Each number is 128 + 24 x the weight over its row's rms, rounded and kept within 0 to 255. Layers, rows and columns count from 0. Numbers have three digits each. The size before them is the row's rms in percent of the matrix's.

# down: layer 7 MLP down (transposed), 1344x224, rms 0.0551, rows 597-776, columns 96-127
# up: layer 7 MLP up, 1344x224, rms 0.0551, rows 598-777, columns 96-127
down597 101:116150152139119112114077128145133158157186136138123124089122151100145166079105116121084163118152
up598 098:116146173127133123132113127156101165119127139086150111106130094131148147111056136122119129128116
down598 101:091122129143140112127150111127112174139131132148140100164104117116100133131149092141119112102153
up599 092:163129133096141090165075136115146123153133103126139125133135160119120104159118142107119150175146
down599 096:123106089166122113140124086129121089151150119127152128133160118085133083131123148183125110130104
up600 107:133108172151117093119095115170126077131194135147096105118133118132132146121106135132124128158137
down600 103:166125147099125100102119137154164146148106216111140164129116136105127126105110126091153129129078
up601 101:113127113156117113154146104137153143089143136101125178118101143146089120146148122150131133137115
down601 104:151102121119116092116109145125156133142117106121150101152146070098112125104098125101156104144128
up602 091:142128140120116145123117119132133129108100147146124127113127143148130099108090124085072171134137
down602 096:158159141115166127145144127149133190151126100119071159100132078127108135137096082128134083114133
up603 102:105119135127137107134155162160144132109145149132137176142132158155144130116128132123166129123100
down603 103:100137155073138164124142176140134151168167125122127098146117125076130152139182151118167121105074
up604 095:119167167132120109158127092159128105108190119116137104113124121136137141128116155179136130172114
down604 098:114133138132115126078130116115140120155092176139097129125164133155123105154163099122156142147132
up605 094:119145098163133143116130082158132145131127120137061121099097137128142122157119099108115114106117
down605 098:156136121119139098112144154118134114112102118159126131131140082116124140109132129166137122124123
up606 100:094109168129133129105140077123119106117105092064104123158151154133141110115092126125111138184086
down606 095:099141154107164089141114158167144111135131103142124110087137112093081136108115126098112140143092
up607 100:144062140160149099095127072077110126123103089147140135132138111110110106101149100144101103143136
down607 102:122148113152123171138133153162135108065140140112112126095137138112174107181158116136125172156130
up608 096:147140148112114149127136112177110161141119154132120136117142094148116101178116083096161143063150
down608 095:180108122124141125127140111131115120127141082109145129128065159148131133149103105114126076148089
up609 100:166133131156152098141126118138109142124138120134109145137142115133156082095113127129125121146145
down609 098:154159141124124102122136148171151099150101144086131146113107112173155134151183156150135110108160
up610 099:151092147164147167183126135094165160149112135086172157094110113107134114154120135155125122133138
down610 102:144113134140145141127107110150129102121164138127101120044124097104135115170087082101103137144156
up611 095:129112110137129111166186126114123116118094108120102099100144125133127160163125157179142156121097
down611 095:100155124105133095104068143122126130116131163131141137099090125119099138122095148081143144134112
up612 106:125108138142143178156143093157128134134126126166131155110162099138106157146154106122147094115136
down612 098:128129133122115145088111139110096123132186123125164119086094145120170154125141114133145093144182
up613 112:112161119133132111134128166131118101142120114145112096169118124125105167190111117133121119156137
down613 105:096140175144127069118099110148165142124120170155114142166133084148125185133117121143165120143116
up614 094:101142094179130114132141121161096137119156124165153153100134145169146130104136149107123179112118
down614 101:119145150131158161109135151076174116131110170112103152111094120088157133121134145133206099109169
up615 099:097110157144137141116117117138131085128118142111068151117097120107089108092116126150122118126157
down615 100:139135158108145148136164152136159130144128118124171114145089159103115166131141163154142103141114
up616 104:154148138135167128118135163106138099111136138113117131124157108129105123120116134126125120168124
down616 100:163131142140112111165133118146114159123073119124073108135099110114143108118152136128152138085116
up617 109:152122149169126105118123102150130100153101112116149154098165138127157131100174151164104170137142
down617 107:080156128131121144125113118127144161155159136171138098068156113140114123132104141106136124110143
up618 096:120116124148155122136154168189149117168066138134121146190119097120129144098079147162098125129115
down618 075:139136141130151131110106160148137158119144140082141135120140126142105130072117145136129145090152
up619 097:117146142139102067137132123135135148156115107152107138114117120126085140092104121133116142145149
down619 094:120131110131118134112124141110137105160148152152139133120146120149140159131118109114122127080122
up620 092:129157138123162113129104143114097107084143119153087102124165123164132128066084148070153167116139
down620 093:120128117139122089089135158127151151138152130132148087124128089157157122144204100110155160147100
up621 101:102147109112165138107136203159141130120116157141116106090157139128148124129163161148173101100114
down621 105:112101114132129143129128156119115116113131163095134205136158114153144146120183136134106129125137
up622 102:134115098183169083131145122146116139100164116099088136132127129096103110151120143122119088134144
down622 104:115127124135148125133146133124168119136132128125123124130118159120088128125143092062130136117135
up623 106:157121116075117103142092139128113143184136133117091121101124131118119092102118118088134157101122
down623 104:123107155101095155106138143164112092148121092142185150136144124165158172115154093109147123127120
up624 099:122145090118123141117116108149113121133101093167098103102117187113092141116110122113136152084137
down624 090:105126110122119086103130146138094109137121128105153150109082110100148147147131158147096093151113
up625 106:118089083113165144140117131149150135099142088148099112125147135116132166113132124120126122138201
down625 109:147124117175135124131126111140118131166113114166125141153061140111108118109146134131194076113175
up626 096:078161165135160152121156101145114166088121130099121122121134100149159175136084140093127116116105
down626 094:101105153110130141128132143117102093138139119096154156136128128149116142135132133136136131154147
up627 094:115141159148162112139094171145118149078153121131159146101122115123166080148094157158111152138158
down627 095:150126142095124163157107122133176119135171121104117128169139129152134161110153157126153100124138
up628 101:122121166121136104160099142113178142159146116170129146118141153126118120185154139141166117115095
down628 106:141150098143101094102105131120110099165094080105121156125116092142130162136132082108121134127110
up629 098:162135106093132123152108108114144120123096123116137129113105140119132104129120144123117118087155
down629 098:135129157102128153109154117093117139117134147128164124173137126096126121165098118103107110143110
up630 096:155143128199124151123142132136118119185118138144130133087136118151145138167138131161123120174129
down630 101:139153105113176115138172097156116124131145126104120136132099131131111163068140100116141137133104
up631 102:102161138133137167126156128165146096121141097109131131134130114112168157160122133151087097164103
down631 099:125159144099117128151140118127150131140133190132127143154154086145115137129086144129172162125133
up632 099:087156134157189121108142166111125166107154112129133171127172124132170130144132130132107144141106
down632 100:127092128113138118102112155143112111121134139113148126133114067142083134101168102113131129148156
up633 104:141161130127142137134116128169141151095148181140116144112139123133137094107095163135170121126111
down633 101:176082127167162119124120113112126079123152146074149158090090109154162128097174098099119114106189
up634 104:151148116130100113149120106124120123135187122095113146143140115150181134117102126147111145124133
down634 103:104162141130149167141138126140151107143143122149144148121108151117096147106131102160176145104129
up635 097:131179100165117122159155071140138115104121099101172146096116112141103151133132131115111116152112
down635 096:172136163132134138097150194146106153144116103104187102137166131098122089146121090124157118086119
up636 108:155114125157147084113076124102127098110114122113101130140108130151132143136085137115100093120095
down636 099:162138166164135061158101132107108060127177168111150113146091141138119131095143091150107127124095
up637 107:153089153151135111142159184151130129145154144095091149149106121176146118165126160160153209124147
down637 108:128162088116156115162139160173129148109133150130149138124135106147097148118143180155127112117193
up638 100:158149089151157136112131134115133134159166105151133132167129136153120136132148174145086160134107
down638 108:133130130149105128147109097145127125130167108139145128114138159125109145158146165090084107112080
up639 097:083165090138122107135118130149114117119102105162151128123120112119130115096108160120103086178120
down639 093:176145160112115167113170101148139147116132156152189071141155136131133166133130109105157152112162
up640 097:118159128138080112085106113127156095118114093132126156115069089138153146130122107117117100095118
down640 098:091098131122121136126104122121142120152117120129118125096121183146087120162104138156104151084139
up641 109:083112153125123137124146121150149121139175066143093139131112137115130144148116144139140121128139
down641 107:129152120126128134138128082115143131084146128107140173121132152100110109157096151119138119135127
up642 102:071122140123134148131111083141129140132113133120110107139098142147164138146133124180138113121120
down642 109:128147134094108125135135131133113100146129122150159121137161106127188083073146152151178156130113
up643 095:141128139125134131171129144155092136099163094118154160129167144174136141130125114130158174116091
down643 095:110167070140150123125125109136130120188127158111126111107135140156146145089153142131124098117151
up644 095:132162117113120115138115122118106153080152130073122132126110070164126147154113116111077138120109
down644 092:139114172143118100100132119126133111121089105136167097103122160068150084147100133130124169103134
up645 103:108096131111144114104135129120170121129140166128113123093165145088090099158070085156121142127168
down645 098:102138145154155099119114126111097127085150130092128143143133125152106112139142121119106123142133
up646 097:162149136133127097088122124174118114152182091122117063092111118169129113130099169103129132162118
down646 100:109140135137119086137130186121136098154112167154138126121109101080116126131166150100141123157118
up647 104:114148115145149100122145150113088144123129135119112171108129154174159119099095140130124146130112
down647 095:109165124097079080103138175108088094123126158100093113161122168076119132132128132148117139139119
up648 093:118150134165128129146111145092141170129134109146101133098143126164086102103098130155117155138155
down648 097:123187088065119128115110120165133105120154118127100129178104127182136133144166143105106115130121
up649 100:119165155138147134174164141143157112070120147183165115121104105161081158136115123124117120115181
down649 096:114117075117153110092152105145132162139170158130090163200104165123185111096121155140130114138131
up650 102:101148079136083106155115157170112127095090108130151112132107111143139153116122157156122151145148
down650 099:121147137073139100128135118122144110123182108116079162110123162070110172068086161133127137161090
up651 108:110125138119091110141165162115152148158099153156115102088081121140133104164138122099114086122142
down651 113:143112097142108103124106158129163108141127117158098133174113086143142105147131104090132123134104
up652 101:154150152086103144168115172117147129131134139133138127148140157140101140139120120136134135137136
down652 101:134111100150063119127067162181122128149135123146131129143099093153093146156128151156157134131096
up653 087:141133187156102130138104127130157126128123102105121134132088132133088128100101099098141117123176
down653 091:148100111118091154122089134145149129075151094094178115099108115110118120133118100132094113147120
up654 108:119104092132094133155145121170106124148098124146119164140137101152125112118110100097109084138141
down654 111:110152086152151134123088185110106164121123145130135150113110134142141129136126132161126124089105
up655 101:092127086112145122113115114156144110126130123129118130096085141118120121076131119139147118159129
down655 102:126136132122138122095074108118146136140116140127159067149157145127108106130130118093151183125119
up656 109:145123135116097169135120107157095146127132143128128163139163143138109137090125121128111180151137
down656 108:109141111113149124101149157157164127131087101120125145154113101121104106114171144095139120124134
up657 105:143149105147146109122092187125132136169135149110144131119166119126139182104086163172188119156133
down657 104:139131143077139098144061111137129130114129095148163092159101139114126114139109118122116091164163
up658 102:110128110110129074090135155111137120124112164122112111147123133113119103114129142152128151135164
down658 097:160128114128113156155138135148116129072202172131184091117093153134116150134087095081134114143147
up659 101:137093128149162153110136089127104114122112142118115116128127126171162104087102160103151112095129
down659 101:141130101123139121116158139137151151136095110135140166082114120125110105148144135115158118108125
up660 097:156098113108121168128152110184125133158147142126074113142153138141154140095082144166122099152132
down660 103:081109132141073093136074140145085112100099142161145107124132116078119115095108131087152153088161
up661 098:114106145113130113122102151142137130140143127137107162143078083131135107090103116147167109156115
down661 098:155129119122156115141133173105150142099141120159105108128094125102113159121098140120129146170108
up662 097:143155106134143106133114118133138104098115128122166080062156108132132163106136136166084139106134
down662 096:127169111129128110147113143065117181128059130132082118160112130124120187110128140118101123109116
up663 096:113154170162116138155154152133108105116092092144144151127077133122143111136103119136153138127144
down663 090:078103151117074129142111118130129112148157137113094090105151097161085095112115146137124121163149
up664 091:165143089147146092132113107105167124148135091135078130144141179148131121128122155123144126158149
down664 096:139092071117155127109130137127108173089145126089073124167098109116139160138120053191143098115139
up665 099:115142118098142150139138134143124132095155109109128161140131154139175101142086127129124121137133
down665 087:096117131109152132128136145095132118146101125131126077133112170143128129114082140120140114117159
up666 101:129178146118174118122106109120111119080133087142147143145117134162120154170157146135081121122119
down666 102:152127154157121108090123102161085172145152119078140151148125135124122128125125083112125123158131
up667 099:093129135106125151108105162151100138093138135168108142127101116139097114090130133091098118142109
down667 098:172100135121121147118129124133113115135149090096116123180116159092124185123090123086097093127145
up668 087:102142122124133130132150129121109106141097105161111125126146127116114169135077121114076121124114
down668 087:159101129121140087159106121124126138089146142128125134142128158124131145140138176163108129143153
up669 105:092102137137103201106124129113088198118089132119131111112098108129136158095124130126097096097109
down669 096:121063115133141133102117084111146112103164171167114184172085127098100148117121108163145081149170
up670 099:135136121131174138138095156160119091135124110083101148144109114161092149121107133105142135149155
down670 101:163149137168150113155150155085126177146142133136113135130128147086097146095146152117105188105128
up671 103:130143152173160092132107161133108130148150132158121145113113117126101095158129166124137089167167
down671 104:150127142138138137144109109144121147107119111105094164172126161123121142148138148119150162123110
up672 097:125173125161180115114121128124088110093161110145144134134120111153120103126115099146122117170169
down672 100:127093121099127165132166130109150109108134146139152133104141078135133125136141150149125132104140
up673 091:115119186152094113120132111099124100127127130110164138145093144131081116113126139118122152143124
down673 092:153151097091165149137132109145138158096108115133100163085162089137137133149101134137111081175139
up674 106:103090143071162093127156148149149156122122143142109082112122146122121158102157169120130106154149
down674 104:141107106111130146129119113113126101146134163120128122056133140157143136131128124149092084105097
up675 096:154130092104100105122165109091150125128133167086124180136148132161155102141119137114117156124192
down675 097:096117149123112092146108115161143093129121144141159149119096107126120136154146130130139133141107
up676 094:139169168140164089144150134163124150142139136159171148125145133146117108144103115164133102101104
down676 098:108195159142142142086135160121166122113132089120166094191120125132138133104130128114144119121132
up677 104:089072103130125100129120083105132137159110134106120119128098122128109145143102104181133095141104
down677 093:108148140140143100122134104120091092130108144142162175121134127191124136127138151083041107178109
up678 110:108165137125095112141125142088115122187143097154094145164125082103148090111102145183112068139086
down678 107:142132143137140194184137127148155109171131129125123157133099123139104150169101115120126104143141
up679 092:126178120143128121124108132145153107132143116134132131081109126124157079124095147144111124110139
down679 093:142162132106133128119136150131132147120142135121136138149157117134122149157142089133103140139100
up680 102:115142147116119124134117094096140159115105149130107130097154119124090127106125164158097120164165
down680 101:112084093138145151148133084180126107072122153115120162159119153156150095119088150116137096144123
up681 091:117120128162128137170142133119109086116111167117146121153123145159102158121086156138117117115100
down681 094:158136126088137150133121147116109148110123103119110160128128145123165118124143108112138124131167
up682 105:107160128084127141124131111109088118127113110156164125104142129158099141082114143136100115132128
down682 106:140119132150110142101154114194151107114164124125134164099167139131121130114119093119154114119111
up683 097:119119125141094131178131090108139163148096115146135133119138112146119136099106125146138131120130
down683 095:177104133109112151136132131114145121169131147125153120090075112145161119124101129155117116099103
up684 097:127134150131124145129124144120111128147152106122063080160155101151135136148153140116130113120094
down684 099:102164133163152109078126132135121096106115153156141157156101114165135099100094126141113166130132
up685 106:094125142131115145147112092170127096142136090071126103141105134126112141135105146106090113112150
down685 109:123126104124118132140125120169125098134146124126126169159115128095120109101113176129158151153132
up686 117:150072124153106132160089116155151128117115105117095104129167114120081166154152100111118126114149
down686 121:140113142107084185113107098141141144134107097169111145155167114170062133143133108116111140108113
up687 101:113081079128115107154137141141136161149076142139114157120134078155117116126095163143140101135127
down687 101:135155106119141138109140114133132089113124169126130113136135151146167078124159127100125133078128
up688 100:122142154145140144094137129131100125165132099096121105123116167113119120090113104050078110136106
down688 095:152127166150113129126119070098142098147125104108134120145138110120098106159159121140135142122125
up689 104:132152140148101131111107088110134135153159135157087130109111137129124114139126157167161133110112
down689 105:173124134130127137136104144104144142169114136112162115093097091181182129102139141084132132176132
up690 095:123152100137132136154147121156142148062104134112166124119138111124132180106111142103148160109165
down690 102:145125121101125123067149127098113174153103155129134104121111144133109152105113077107139073141137
up691 095:150151140147108111158116107147133118079146138158151128162145157143101136099131149154100098153125
down691 093:108098117140110120153193131170121111175169120059147102104120122099154107129118110143116143104129
up692 092:139119121119134097120128136125137153171129134120092174117114134107117174124138093097145143098134
down692 097:144124140074118139113151154110116143091102100113159103064144140161124125133157138119121127158133
up693 099:116149119162145169103102162104146144150159108149143147105153152119184147142143110114095137136127
down693 102:122128116117120177155170104131113154125111157093131135136120098117160171125148183157113086145071
up694 106:072134092136125149158161090143136135161134167132163117133151189144154112129127101150137152152125
down694 104:095152150113085128133134125151146144125137119165123106111092102137096155151107100135153109140122
up695 092:110149153162108105140144113142139163131089137142054179101099121176150139140138159136166131132134
down695 096:146147141137127150125100101123113130140123123113124141135091087147143111109113100121136145148112
up696 095:119088091122148137116104134132100088167094135094128104130125129116105135148144121125156112132131
down696 096:115074141151140156069129155122121105155114175143138108090110142142108124128165138172125143127074
up697 098:154157111136141130110151141152144099115143132127146151153113147124083156133129122144156110176075
down697 108:152196084108168097158102105150126135182108151163117135136091140126150092109105123130150149108116
up698 099:137147129146116112113171100178108140187152153147137131186172069144114179108097096145083154148108
down698 104:124138128143145072129113159103153129116159113128157127118161191122110117107131157053118131140148
up699 097:119129105152158092077157115124098127154142132143123128150125110149111125084140173108132144101101
down699 091:144143141131134127107093161153144106083139114135137155095152104109164119157108134118112108145162
up700 108:102119119126135102158096139121096138120097128125129156162133153135169098106157120136133133127181
down700 110:105091122114124138122127103140069122115127136123167125152154110121124096122137128194073156121175
up701 101:113108103133090135141091109156125138115176111139135131140121157146080086120132163108126096133148
down701 104:147124128133117130110110148161130127149115158143166150130112194167139118132159153140090127149130
up702 105:111134098152116102133121158129116132158167127133168159140171127133115115135111098118114166104162
down702 106:151130076120087088148097095119156131102117122154133131100122116074143132129131161128165124179115
up703 094:175101150159100151161106089109132189131119118109109083077126118108127145114132116143131133131121
down703 098:110146133157173158101112138156140160132116113135146131093140138108176158119135118109124123150138
up704 090:107140149096101138109157172120165122158142150086121134113108137156106126118120150094137167108121
down704 092:102146129159058138154105100139139119125122144136107131131109138163151112160169105143160136110142
up705 101:130122084117151113088129147117107167123111128139105130135157147136128122123118121147161136129169
down705 093:119153133154116069125102118155124126128144104131126109102073133092144110133150113104132109109137
up706 100:112178149126116148135115124104106151129129146111098128086113099126135108100140142122133143149116
down706 104:116150165141143131114136118099114111089117121140128116131123111147069168162147176158157122090157
up707 099:098145118130128104162145146095097091150124089116155093087103145109143091082118122110117099107083
down707 086:117130137123158171108085103119113108155129110139125149093121159076120145132126163177120104130153
up708 102:112103086122136132145126121151148126163094151109112130100117125146105137154086119123142131114125
down708 108:154115181128162129145131142116147110171101117151108130155153105097157149149081131157115121109119
up709 104:126135094115109128143123099116175144141091135189123172081136132131123098126134149090058127113159
down709 098:135112104111115123117080161152105114141127150110138156124078124125166144145158102150164133115161
up710 103:134133093144147118122055137120117175162174110140131113120128113151126146109139125158116145111096
down710 110:091081138134140150126159093127145163169123145098079159116121149140126141134156136126137129109119
up711 102:152103143143159123092111118147134145069133094126083173125107151105113172159126093129125118145140
down711 099:124142124084139102138107148137138097123144176109147102076154170160127144114135112148152121103165
up712 094:148165143139138079131127096173093126126119104136115147129163161108111143143148138122124116128139
down712 096:140131147104148124166098110112089146134124123115089121133134130113125124130165143114125116148158
up713 103:084106101172118121121101140154144130149151149106133149130157081101132138155116155111111130156125
down713 105:131117120093101113077133146142156141103143093102172090172130126159116105138145089139182102154144
up714 103:185113147131125160099108143095124126138080135198115148117153158144129145147138102134088136083162
down714 101:099161122129129106125148143104133111106120087085143136128139118149124122106153054118128142172111
up715 101:118144099117176138146130146172173159110095176087121196158122090100122141146123145157146130158128
down715 079:166110129120179144117104146163152148098138145121150115151113101143142106067131131141139154118115
up716 095:116154139089073113151118136136156114100144082093093079115136111153119129105145127135181087114121
down716 097:160143190117151139151133097109142097120091174146109120119099132133145135148153104141125155138122
up717 095:138142132161142146125088114134135139135090133118090117148139109125134112154136135150152147104106
down717 094:127147153127124124109145125095100130153111152097123151104058170108150120115112122088116151122132
up718 094:085136116149152131138095147112143129138129140136142133080095099122100102105123078150139157128124
down718 097:132106129098144157148163123146124109107142106104104116138108123084116157130139128135148136136103
up719 100:114113169094103127122133098101107143139122145111078115142111132145129151101092127123146106112108
down719 103:154170150127172147132106163156159159177185119132150173080147114095119112140116140142106111093149
up720 103:137112162146103099125151120176162094137146135109141117127097114145099137163117111185149161141146
down720 102:133143122138114127124131097065150141120183134119161108112116163147097137147166124120118121147128
up721 104:130103122118156131142131129127133158136125127109139104136111154089148153109137116134137150134132
down721 097:170165110140127123073147108119115178115155120143098110115123115161132117120143097145112096114153
up722 090:097135152120136100113082092088136149161145087099150114129142136138101124137142137124163138137108
down722 094:161129128165168081120107137155166151112116148131138139078123156118143115127164093124092123114143
up723 096:182146117134104108153167112123121075141138139165104120118132136148117149139096125157183119104138
down723 099:118119111125125132124107149103126149122090124152070105145126111159127160105109120119129152104084
up724 101:129132108124160170114143119114114101116113153165112138108169133109121140141146107145098123109085
down724 102:096106096128102081156121140146100148125136155141139132120076141171151112093168103107187178117102
up725 099:123163103159104120168135147101141142121149152140134104143153137129129129111104167089133138086152
down725 096:146085123096147118105133127138143131091136079132117147077143106142131160151113132089147138146093
up726 095:135129114155142117126167154153135142148146100142104111157114127122164103125130107116148164160118
down726 095:151120137128141098105105145096062081130163155144152115178151107116141116121148158136093143095163
up727 098:119120123154156132112129143176141130129107118147102121114127153112099091142102115089101152145126
down727 112:141098101130158090127124124135133095129141133133172089162148144133127140124124132113138099110171
up728 104:134141144157138135107127139143135148139096122126103110104112150152128143152123140149148128156152
down728 110:069124115115105160157143115121136151091136169133164099107138153129138100163143129120142089088093
up729 103:121175116084127144116121144153095107121157155141083126125156122105093143117103134117112097125082
down729 105:094116119151120113152098089153146142158133119146178150155117137135142149128099089127124147152124
up730 093:123139135108108062133134108161126101152138074137120115128136130130138137127129153115155128079108
down730 098:098101104133143152105099142086163156118151115102131155098096126101173138123126132109163153130102
up731 096:114092131184100111127154147132125123109130139144125150097146087148113095132118169090118138127154
down731 095:090149144129130127119116160149133092137116097095135138099165137126107137163118129104163109127084
up732 101:101120117129103096120149115160118164103080149149093126118077143131087149179118156125125071117094
down732 099:106106104146143143082130135138085116145186135150132128124128121148161116130152148133159127112107
up733 106:097140137147146146165052149133149098144128138109131131136129156085113150116126155143110141144144
down733 101:128132108105116092136149161115104081138136150124102169139131129120137078080107152143065113142106
up734 096:149171157125135153132167099102143130120095141138127128097153094126106106078137172129137141146148
down734 098:108113152103088178143112111145124133137175139130154112119130162133119064108087084167124130123127
up735 101:137137131154142153123137151116146151151156116130101106146171148154127157134109118113138112130114
down735 104:169129157163148155153166125157128154115107141150107077151107136135098156134142106126140145089124
up736 098:127157129180122115133138127119159134118138163122118109136106139139111116157128143117140112119171
down736 098:120097122084114115158130100107123145164135127129132135160170126109146131156174118150107126112155
up737 092:145148136168065157122126137114161117140138136093128163159129128160113154146146118151127157102110
down737 087:096148142158135089114118149096127094103117134154127116180150119130103141116110123128077116138109
up738 107:112098132176138131121082095147065156117084142121111103126126115148120137159144146122098096094114
down738 105:161148135124075114079128129101144141120164131129138117149126156157150157158098131155162140110112
up739 092:148111167148135104112127126144165119110101138138139109088168111109141162122184126102129133107127
down739 093:118155117134094153089160147147139128143136109115107169092081095129133127098103115143083147154154
up740 097:093130159115141099120098118152094114114096144074112143124118125150128173115123140112152078126087
down740 090:141170147126136141138123126117147105104138149130118127106131127120132055142100142142122142123124
up741 112:132131154106120129104118154094110130170130148137116116132124134129130078143135164134135129143180
down741 078:102096141118114153139128118130110104163126136120116174100165149118162114143097061132090115154129
up742 102:151132080154112155115110155138127099114131125157121110090174153096137124145107143133099135111090
down742 103:127146108134128125161154122115129097104129115077141135133146142141107122110112157178149092161134
up743 108:125135100134112168124114102103125091104123128093130092074143119123144119146110157142153116125150
down743 109:147138152124130117156162151158166101125135125168107132143106151157118123144117132126149080126103
up744 093:140139156116139144170118069131096143110095140112129075111133071104145119140063147149168106131123
down744 089:159149123126136147125173104137135095119157124118167123160113139119120119144138130102174165118130
up745 097:115168096126142118136115120122156132133141160122107148118131160149129124108151154177122196141148
down745 102:134113116116140111114160130130129139154127152128125122182124113122161118098132144105107179147104
up746 096:143143105178096111157152117121118134121123112166117138145112121107117102119123113097097133147139
down746 100:171156122071141094126129108131159126165125132109128151102141142124130132142167128111135132118129
up747 101:087152173127147150106106148143108119122133105109094177135124154088131133117123187184171157141128
down747 103:097146121133114128105102129113153078150142120128194120095143145126092132132126139103132120149143
up748 107:122137122104148129145130142137141091088120138111124151133173113142183161126140129140172187104161
down748 102:134126156108156132108108124124136140114127133149131169137163119099170129059086150116124146150140
up749 106:118125117146105128113108126123157153144098170099089151166145148123105119163127119113135165158111
down749 104:120076101116161163141102134117109142111146121120114141165151076132081117133141091140129151122119
up750 099:122131095140132136152122146130130135135127091117133112111163150105140153158122131134144134197155
down750 096:105143092127116096097127153134074122103139147100095112145155134125110143113172128119107093111143
up751 099:154131131100168127130092092091148126125137118125109124125121163161129101063156177104127151111147
down751 100:135145155089092129128130105150144142089138148155143104119126183145115119130157060150081105112138
up752 097:144129092109146115131141163124093102163173127167115106141103128158128095169144133087092160105182
down752 101:137176112116097134142137147134113117092143161113128119145092120113150127121090142131107084195138
up753 098:145141131165126136102135113096127135144116099161146146100096139102107090117108129142131144051101
down753 102:132100147113101097090115122158142157173137137107111103137096179140079153172116130138180115103112
up754 098:064091092106134131117092106072159104129152135129099080133136097137168144162149109120111077151086
down754 102:120122154104142116109097160129111141085124117137092151076102105093098129138132176138157155115119
up755 104:155169109122114086130141145126159110143125140123110137152131162139133127138096091166129133148148
down755 107:117172121161097145115112102148116116116132136126146094144167130112112146141123133114155165149146
up756 098:126102091102103090142125168094138138145138092108125097161087100140106140142141133144105086111152
down756 095:131150118125099131088164120138094167091122121110122123113136135120074099129133140076148142069080
up757 093:121157127154157134117150125154126111116099091126144168083147149140144127091142143113111098110160
down757 095:200078172115148132092151136135104084154123147116108121102147124136105172168109073101155127154153
up758 096:122110134112162113132125105130132174093118172108134137092088155142147125168094113100126151127134
down758 097:146071170118128126127157115147161137131135085116153131161130151144136105128107116095103134127088
up759 131:142154171152138144107162131132109165098154124138120143116164140104127129178154150154143127145185
down759 093:152169125129123136101149101131105144080133107115153136124142136151149142168144099117102136103127
up760 099:151108135144202156087107152099143126138104153113157097099098193107133094110145131157135139114120
down760 104:112190147157111136143138132111098176125153144192112155110135112142108146176128135150134124136132
up761 101:150137168159139137118140144129116131089097127115123116083125129128096143127140086081141164141130
down761 103:127069116135128157088121141142109089097117106101131111133115103133140107109089112124142085141143
up762 103:139135123179120137166086096157108095123111124136150126116182111136141142134135097181127118177137
down762 103:113158131118133141155144091150121102125126114120091057148101093116122134098143183104152170133137
up763 108:132102163181161101156162191131164119145137154158123102147159116132093158182096099127119153153133
down763 104:093123140113120147119135101131117143124134179157114070089135142122131156133081128095137135140159
up764 101:096175109126110130110126106118122129109147142125096136108124116176129077151128152168138077126091
down764 105:122144146129109116151107166132123117166112123120130126156150148142143135133110125136131134120094
up765 100:125157134119169137143139120144143149097095127137178137099138126145107146123129143117136105112095
down765 099:157167152072115134113118142117138145136123068138095145097157161126117124122138117096144136142137
up766 096:113185090119110095129127135149099160108105130108144179118153137161102135158128146097157108132110
down766 104:109131135114149119155126129140119112141140106110107140129149146130121147173135077148119118136141
up767 110:175129090153086138144115125134086142139135126160124086146102129128104137120120114118108178115180
down767 098:100177145123143167133115162146115137149139111147118138117077143148107134143169121106109088102170
up768 105:127148109102122134157132104130107085131105132127097131117167136083128123118140100150101103127153
down768 107:126117147165147179125103129122120139104132170125148117133135126136111115124127104106128115141107
up769 100:113080154138115145153099159142096170111117109103151145163141168135121096121125094120173143131148
down769 098:165165086100139125099126118109113116155088143143170112114132117138184173149128119114164116119107
up770 105:147138179140150143086104140123152178102106133146085157092120120159084102129144139175147111108099
down770 103:117154128091088136087123129111123105158119134111162159132144133126162133150102109109157125107119
up771 103:099126045091105161137088127147147148123099102120140124155164145151151131090097116120132146105123
down771 101:145143138116139114072146094145099096133114125139102114160114141170131115095129120099174146150127
up772 106:162077123153127113105127154110114127129125108141126118131196150142136104102116150125112129179116
down772 100:080124137139157120100130139121126149121160135158086094112099145142123162142120155142092123143182
up773 095:101159168088112180135145112156120134138120162132134165125143105169126127115071167117122118133134
down773 094:111180107125166127136128137147130136122085155110099141152152118133135120160182174106136116124133
up774 102:136057147133139124099140130117144116097093101146088085110157112121117137091122111138125120104113
down774 101:146115147100167118111142143135143108150132158115149151131124099122127093152099204106118129155129
up775 102:139086120117127171136129138107127105092106130134131138134135123125120128131122130148100145102106
down775 102:127167129119141173136103163180106138092115104145136159110113145136117114126142128121112163138134
up776 097:099064138108175147136130085116180122107128110130128112128168124092160119092139165163160117158169
down776 101:160140136125148124102129090129119162096111095119153105118090137152053146147112147129128115181167
up777 103:070109182135105140137123139180112167133153123131100144108136117114124120140102101145095115102143